python train.py --num_attention_heads=6 --hidden_act="tanh_gelu" --init_std_up=0.0244 --lr_head=0.0104 --batch_tokens=262144
Each number is 500 + 50 x the weight over its row's rms, rounded and kept within 0 to 999. Layers, rows and columns count from 0. Numbers have three digits each. The size before them is the row's rms in percent of the matrix's.

# layer 5 attention output (transposed), 384x384, rms 0.117, rows 256-319, columns 224-255
086:492576535508444560498361464544461546422481476538541517491566552545508480432454507540465504588508
086:486539578509536436477469521473485501596517495430503576516406559501463542512554455528474509422500
084:486485455513457487514575519540434493557503496409442533534543505471464465526484541529515574422456
088:438508451537485496521537478472492545399495565507478544546442538449469483515484474459480486465618
088:467469456415532435521555471541497548542439412533529444438513581586556443606528493520484553438556
091:503570495487432480422463490584507496443478514445464492455515574552520447465520483475436489501491
092:486469519516605551461507515521463436505490493490524403487582455548571555551512499570588472523549
091:455509602482445585456442568531411487521586548473561488524571487527478472509494488378521439477405
096:497504470407485519501406476471524527497573416512491442458507573510538477543544530532522473426514
093:571583495443497538452467555485489513455544547516551565483510466520474457554553468494505494450468
088:451495420484464560532596558556457484492549424501507513473481586421513493450519497514468526475530
089:455438511579546523497466480553488487397506406494544481517485519522391521483451594476568488599433
090:401407469452467495520476524530501499474467624514507504567481544499458514530546508526532484542538
090:524456488555516524408482498467562575498531453457410412525587430429514489510507477447466584482502
094:510429483487495442497484535556522493457476573503529491555550528482573566501492498534472473576481
092:510479504582528466410533561440563536413402436544549525560493541515410439500584493491520460485491
091:529424478499524449519376483634444453588515408474466514537492393479479509513581593436391529444595
085:548457478499574535500506491395472469505549491544546529530428462456496449544573495444504519486442
096:459437517481477510504503507458492482471542517461481506462444567531487455584484525487400512477504
095:510515372609556527454519491478539572622468596522535446535450537556468554543561468443532579522507
087:551558438519436447510515523543582440425534428451480570499445475541480442436530435543475565497523
084:488530410432454553521457592552522416498557474536483487527494457465549544518400425485469338575383
087:501488483541498447470495410529576518476422464460407510496514589499547513567526507512471533567470
096:491480432477538536622570507544533534635433440468535564575489508507583478474498582482477451407511
088:450416456485491459498440549488503527535474457516533577461515469489437413483447444500598540473494
088:505416444491527471490490539572481552411562595480431518456463580433589590518524548579577421619531
093:516449581428456469553517525387450475426516466513418449495435504530470403458508511445516510503480
089:544488467552429550466495486484519427546465531554566521538505508437532450546654533614519418392417
089:464457512523516541491444418503450450562670510513526532462453518549419401599493422549471485456477
097:516566457518549548536503462376456428479533501418532525496500504457459502528549471450518571512534
088:572484575367510513606593471523537525516482496575457512444534451476480463429532569511521433461514
092:535501436484556468431566541476492524476493521453504508548545526505455567445535493576592465498456
090:492450480460483567470466492479514559505567544453468546562408445559530506510466548551519535480518
091:593581441456452477534485505505554498458444468456518555470502540555502527506600501452481477585531
093:489487540565515563465519439503496432541503509525559489448503512477471589627532539491568543518430
092:481539422507520528544508477496509462600595545555527529439600523539543465509498612596406477544463
085:456540497402504484534517405545494419503565433500517537484500456520486508577449451555505500467466
088:476441423537497403515589518537488529533439458574577590402509471519452491493564466445469460448465
099:463510544562363451395420552404495451464431500516531462585512496612486520553504514425532474434430
091:446577515522492477528558511572507548496460534487489485529468574482458479516449513498458434447525
090:480443473503475526542502455533555485500464533423485543453487429484535552475541561494495480497507
093:544518576517505448517587520524504479547447451489498511443572520442504451560485541515476517500509
091:528527529487448417452509532495502502405449507490527527387588617463448508504380531510554399457489
087:557529518510514491528520478589532449480524546585519415513541454554485526495500481534442455475525
088:545464485472486574418467539519637517452626453465482441495474541555491454476522602579502551513559
089:517589490530470494566520487467471588566519550518478382475503541389508399520581461464489502488526
087:537587517534515544492508411553603451498407492519621651439579461504590554545512565539507508494554
090:571425426431516538635528536444526481474523554438466453537564528647555517438580475531538412500468
091:451540476548487511516448443450534479475537489499504588443581481528534412601548513501524553473471
093:490543440493529488507442522533435548442337501531506529497557524386531509537512457556526555478515
091:479537490564433577516489435436502626389470512626430460531507548473458554534498488419497607549426
093:458480509432538475539396518472495530542477495508563585485428574576461494530554487513554448538512
087:479449541415494471531424510518493459507528425401415473488478511538546492658538425486579594501557
088:508550469567530520583483482453470491491564512494463497490402510404473527463459488450531443443399
091:483448530516476533484467434517476526528463568515518467537444595498506467584500410490488550366471
090:480439443546527457479520466440473518491418462526538548495505493533444472496463455524548520498479
090:559468461553430502518395449501527420582459564525487550442471551553453609445493505440540489507513
091:520501526511428459476576539443502500425541551411507542499532452466498429530525498352503415481526
088:531519537535515457566526574485532417419484477435438494490607558507512599539461517521622453593583
091:538460496509540552562481419449421580420486584515528500470497503527511422540460485461591410364427
088:463540508495473460584525497511522561520443496484409460430486506470526474506490456506554531598466
089:555551482571557468525442479473528541432481515514538446468574550460414605560366493449555429467478
090:516529470507585500438459501477511454455520436500530523526503526530481585520491587481564510581518
086:477492541467496541467420521513497491496492612554551510484577604494413457506489513547491438541309
# layer 5 attention value, 384x384, rms 0.122, rows 257-319, columns 224-255
080:406453515553450483549532575493573457555542515550474590490497502444581489478486588405473415523533
081:387469467512452480510417410552554516457499465540596474541450521552488501507463454529509575417472
081:560454520580482475455494463452447495560521425419516571478518525541509537447462520467465479506471
080:479588538534411493439426530538453494472464511507454584576421434596470533479505534492464477502400
083:539485431492475583528498585455509506506486505502552544500495413451513516526445543532495558568557
084:429476496451500461499464581393456496430573457505489466532514487402488500506506495495387482583561
084:482569424439471485476411452493570562558432452536502529541546509531423503484559498561545582498496
089:614531501487554471602502477426362435562440518590493508488490575499592470616451589505508586431457
088:454445466549499467557386474575594462626607402494490411570493558568593506532439526492544534545450
083:545462540555456457406423492474476421448501554493567515531544467560505452496584498556502502536533
081:454488567408442462551515524488561424474606454567518513449528588484452584514467479565470554536478
086:668449521559511526496503539531521485501539520431574477462540470459422483415538547464550476510594
084:464486530461446454550495428495482499515477533487521533512521483447550501599530516462661492475480
085:503594515457515643468405559373432477561533530474435572591451586502440554512476473515494499471524
080:477453595457551522468458386520412537525562403512445546495494416525556439495523492499505511531493
086:477410446518523488456525471404458533470499580530509516406473586463491509459485453500558508542487
082:432529567462485503533468494553495478475489576513460415489477535544493442533468509552457513457584
083:508501489480529472495411456529426558600439485559594477519561480473523486483389446489528356577444
087:479364531598524425481485539513527445476510459465511606502524454452467523466415513574487414512556
083:526469495445488394488469531519551503479550538509504407554533508487450521535536567489555554561526
077:545508481545444423520522450517509515545408493471515498532536545606503381391569526454483586530568
076:452499527408583482579483522515495401515495512450638499517523428553539607496452515474575551427457
084:537416497564482494460425475506586425411433512496420640508539423532528505448464537576524475525579
077:506536449506481596496429519503543420446550541430579478434532490518464547552538521486499577554455
078:502563474544522538604501435483442478539517516574497442455509540444509508500565526495431538456494
083:477464520576566489546471493550514477574518577524618563597488424493596503579489487518515518531506
085:501435354468526441473486470492482505524504459542503442485462526603458490532516546377521586617440
085:562432551468494491380579531474558547472425510449523513512566483554594528440452506469525477533483
084:473456541560483437471490429518510441466523508485550421523497541370482457440524541564446528437571
079:500578513566487533524403489483444554522429456427579444590459543476537513542455507423520452471513
082:528456612509458455536510526509537497514574448629539403548482516484570523570572498485426552500553
087:525496465449501503527516534479498428504526476516498439553584595495436526544568528523524638473452
078:485473602504538451477548503504491469539449455527501499549510520476448489447490427500498584485553
085:382524498492508554587490541498534540501453551483441485469545444457517469399501471455487500513459
083:494472475553519485426436630573570509465366493488468430523533593518422526443551479542512551455502
079:496507607469505513568496504483523530590386549441457563497512577477458492477501505508551468496541
078:463548553543464625497423451480628554476460411422468452562447512555513594517370491586587463501536
090:463533463403511508518563478520510504456599426562538445420396502475498464426551466541595487608518
082:508396523517486465502515476500533484457549491465463532517605518627480559428570447548526511544467
081:494488470528502513466387610460499493456491380492481493489521488549421413559512503551610446520420
083:359487514501460499492439525442566512563523524497556513446372470494471552460486603472498384432484
082:404543527441445484569563496510552507524543471508512532582467470462457445537504526517515539610351
081:490570547457525460465563511526514508488506430438499478490463589429440547569444499418524476547499
084:470529412457513526550495528565373474540537454527472435486598530447475482465431585480517577537370
079:560449534502529504478511571441532519549412473520483556533480409474543531505467601505461464476455
082:487547440600433517438528532460397493518494519433392442453504501446508495530580466538528578447397
080:562511440554446539425484519544497502573453450426415440583453547503485445556486451460454554522568
079:528460531531484480465495473564376469485596445472418412568506527526520512438385503504471378496464
088:497489569435455600438431487439553427535655592517396510438458448586525488524414523514482442483524
081:544484583485505354637497498475523443525563532490491534451544489491565472562588514586488472496478
080:451505550501534524562501459559535501532464493451433461522501432497476472495496432548500512498423
078:488531484597489507476525531578481491358512569537525417556467544477527486506454536522522440482476
082:420434504411546530548428527435554479513564466459486505554565520570466498527464473531468477506541
083:521480499488509424448478541475468462539523563492496451523503421459459482483531546473570550491580
080:416469450498473453466432503526485486484587471417470524496467511473452485515504497493570453510520
082:426557557464570481448493515486476538492523467508406495590499408469520379542451480529502498519465
080:440484553459506512566493525522507483493477339585558465476494478636468498470554490613540573419546
083:565523487509497553485616544503517509478520486524559516453453479438450532636479481545493545450459
081:496552503472488514460498545589517471561504542486402525511426423430432486488398542555525619611562
083:528533491485605563448548557526513519539512492554534524528524422548482484516497446421488437481439
082:478521543523473493427547490522507566488610516565466484580491491557537459533541498474475487536530
085:503515581457411513603504543496461501531497535576475523470461470468513500586495550527454526496465
081:482479464519443433622542540416481553549558479487485440510527472500462461410482457538584515583465
# layer 5 attention query, 384x384, rms 0.0951, rows 320-352, columns 224-255
081:431547557405526550500471525522531543600447496484444494469558548426576559460452459522499452467542
091:544495529453485640334520500455492500562483438433404477524399408523437521485409375520536566494536
089:515427520479494465507515476541460562390556587531563416574601514546578587485527545537442491420509
082:463520465552509424602594515556531551536485543556414597474560461453510494525536458456480523446463
100:518485440439587560563457522527486503485488528530455497495576498579565468415518634482500521450526
093:511422382518514549496479538529442508514603497607561484422568425481498470487454508486511406545540
103:448510560557474522474486452476523532620465476435471603410457428479466473608512441510440514483511
098:428426522571461428411514426415424490601392486479582518521435474483439531571539479556503522487506
090:570483544483509535411513559459614532452455463478536442537541565547497552530499450544458442564653
109:586538480456532530504497468490529448416501470488434452498494513435584525530514567455491464450478
095:419518551599454512501603601519477564590521503476607461522493545494489531480529487523502507485514
086:467471461526554442492490458618532495517580543523549473528493535504443445437560566469530612476515
090:418546481555458453478523538457544533521477541428499422465586446486497497552501489421528573519506
092:533509406458536517461514385502448486379550476622528433520536555542501517577592513481486567600461
086:483516549549484380479451552382532473474519439538475532502516503583559497471541497510482611480538
099:416415512545499561484449506535485513404527352481573507473477526422435534565573498519581457556488
099:443470403518428454426480466572498532559406425503468509468468610516475401563497442582488492520571
092:522493378558548518462545384511434487556494523480581529477504539504413481450452497455504524567514
099:600548522510500561535500444478516529525384422432473595520501547608471548517493495474476550494559
096:476606550527440469467538447530496551608510531502509524513481435463457480407530504466447499488465
083:548462541479472511496487502552449470617478514515557452537507545526501473418504452512473525534585
099:537449517475488478558474453445582444524542473555419609552456506490480508521586563511483574486489
101:591469481547423426523523475513529516437523573529458544510483461511499499513576447549531507474522
094:486337513552470438470560458514482567572500447484578410516530481385476500467532460545492423510460
103:453599500482542572486581462461543527553564552529514452557400461491492518467473414484485587541579
092:526430451483518506511508555494521471623610420553552521479565552591475445557540537548536454550614
104:459484478580574509461474477458522552489417478477464593526516496505517535369494486495458457420381
093:500498431572531489529481530479485454454436485453654455584490562518562478494486441503445556517605
096:498642514457502558423479449604572525478492566506485575584453575505416476429504470511536440422431
098:521438528535596548527583485468491397504609421477526484537381579545479508474472540522364551425547
101:476395581444469407505451545585404548574439480487471526483512500473500563500514505445514470442495
096:457529499411461433550463480477517441431488485471515502421601484590521557341518457442501425537471
094:477491496504461458497419541421472565605451587472528536460431527532610490583486475540559518521443
# layer 5 attention key, 384x384, rms 0.0951, rows 320-351, columns 224-255
086:487531447536536449569510509453450500486493524510570493439496496487465447528562524516503564519487
082:548460531453537511499473405540552487461490604567519496393400451494482379495437454476440435539488
084:539501454486436516559524549527505387562552507455576439561499537472498454549538517549422468491545
081:520482551425461487429521547510418569496481482454550530571540549502493558433462555431585560505543
089:524471480502519549515530548484477581412564425521480452613550441471478520480480591546484459530529
090:552448524496497546421495436502579450537475453468482435469470532450467551530509633464545527472555
100:467490457478442459559489499466505433424481440460554496509466546526457518450514588551606426536528
095:481433423468461474563396475547494474446534534517480500495533496468454573576481648522540544473502
105:475483448538536528537465453481455484418496536537513398572468463507577589517567479442446550455494
089:478482520513415428519437600545458452440530494560572465474493455520530525598445506478514587579477
095:483565483424497473521454461570571502491558513435499539521522552507457494452529550467396473485621
101:597501409448433483561524543474478509547457445595465597612448574515429574474455524468535486440455
095:492403533517389476488475499549399533474542564506538514468562511537580564506537543496550405526502
107:430552609449558452486452406438491492434348479440436534481370533447424505448495474472496545448464
096:508413434430482495451499527557471392425568501422517583415456479498492483496442530560525461531566
095:491461506543485474416566400533477433446435471423565428469521429520488484487509444536494481509573
101:491437485453460520522550520476531461507543517475488519464607479609442484509458541504465516499543
098:471496434590436550497479383530533506609529478434560471523467550532560461500451446481512450524500
100:446522498449402486454482459454418521603528494540520489515559537478416459431471506586481475498466
100:566406503482423458522470464535539481513562486482439371508495445495491505524541433611502504449519
108:480537463453470483470468532490489488588536486584517598488556548535451531445452506567455543498505
085:465612492534503526414541499487484434512464517503598512529496583521565472511479413468462539518564
097:430530548489536511553523431510568521551450411513469610543519525458480563533550536472399500497487
099:455454516421563479436472562491435473622468567511542511519493555568569422540537559470569410548610
099:548475424510551532504443511472523616492596441500479479437475456514516485485496591494496520470551
104:524517512503502459562573517460543480465527502517450557500452514465475451493498415455520371476590
100:465490489517492512476516523444574535479486501577545475534546470439485347494515409553563486482486
099:435545463480444502465488558420537405515472416482523467486551596525548511476488493535591484567468
098:527526499488441510488497483451457555566483522510483522412433542477487621405542551452502591497473
103:475518525569498457532548475547517595492504477585505528520551493544487499426497467530466475604484
095:554481565599593444457541532493565509522509451450421484559584514502562556416512472547586478547460
100:402488518520592413484462459528483457451448448559485575484540410469498526422456602503497483488452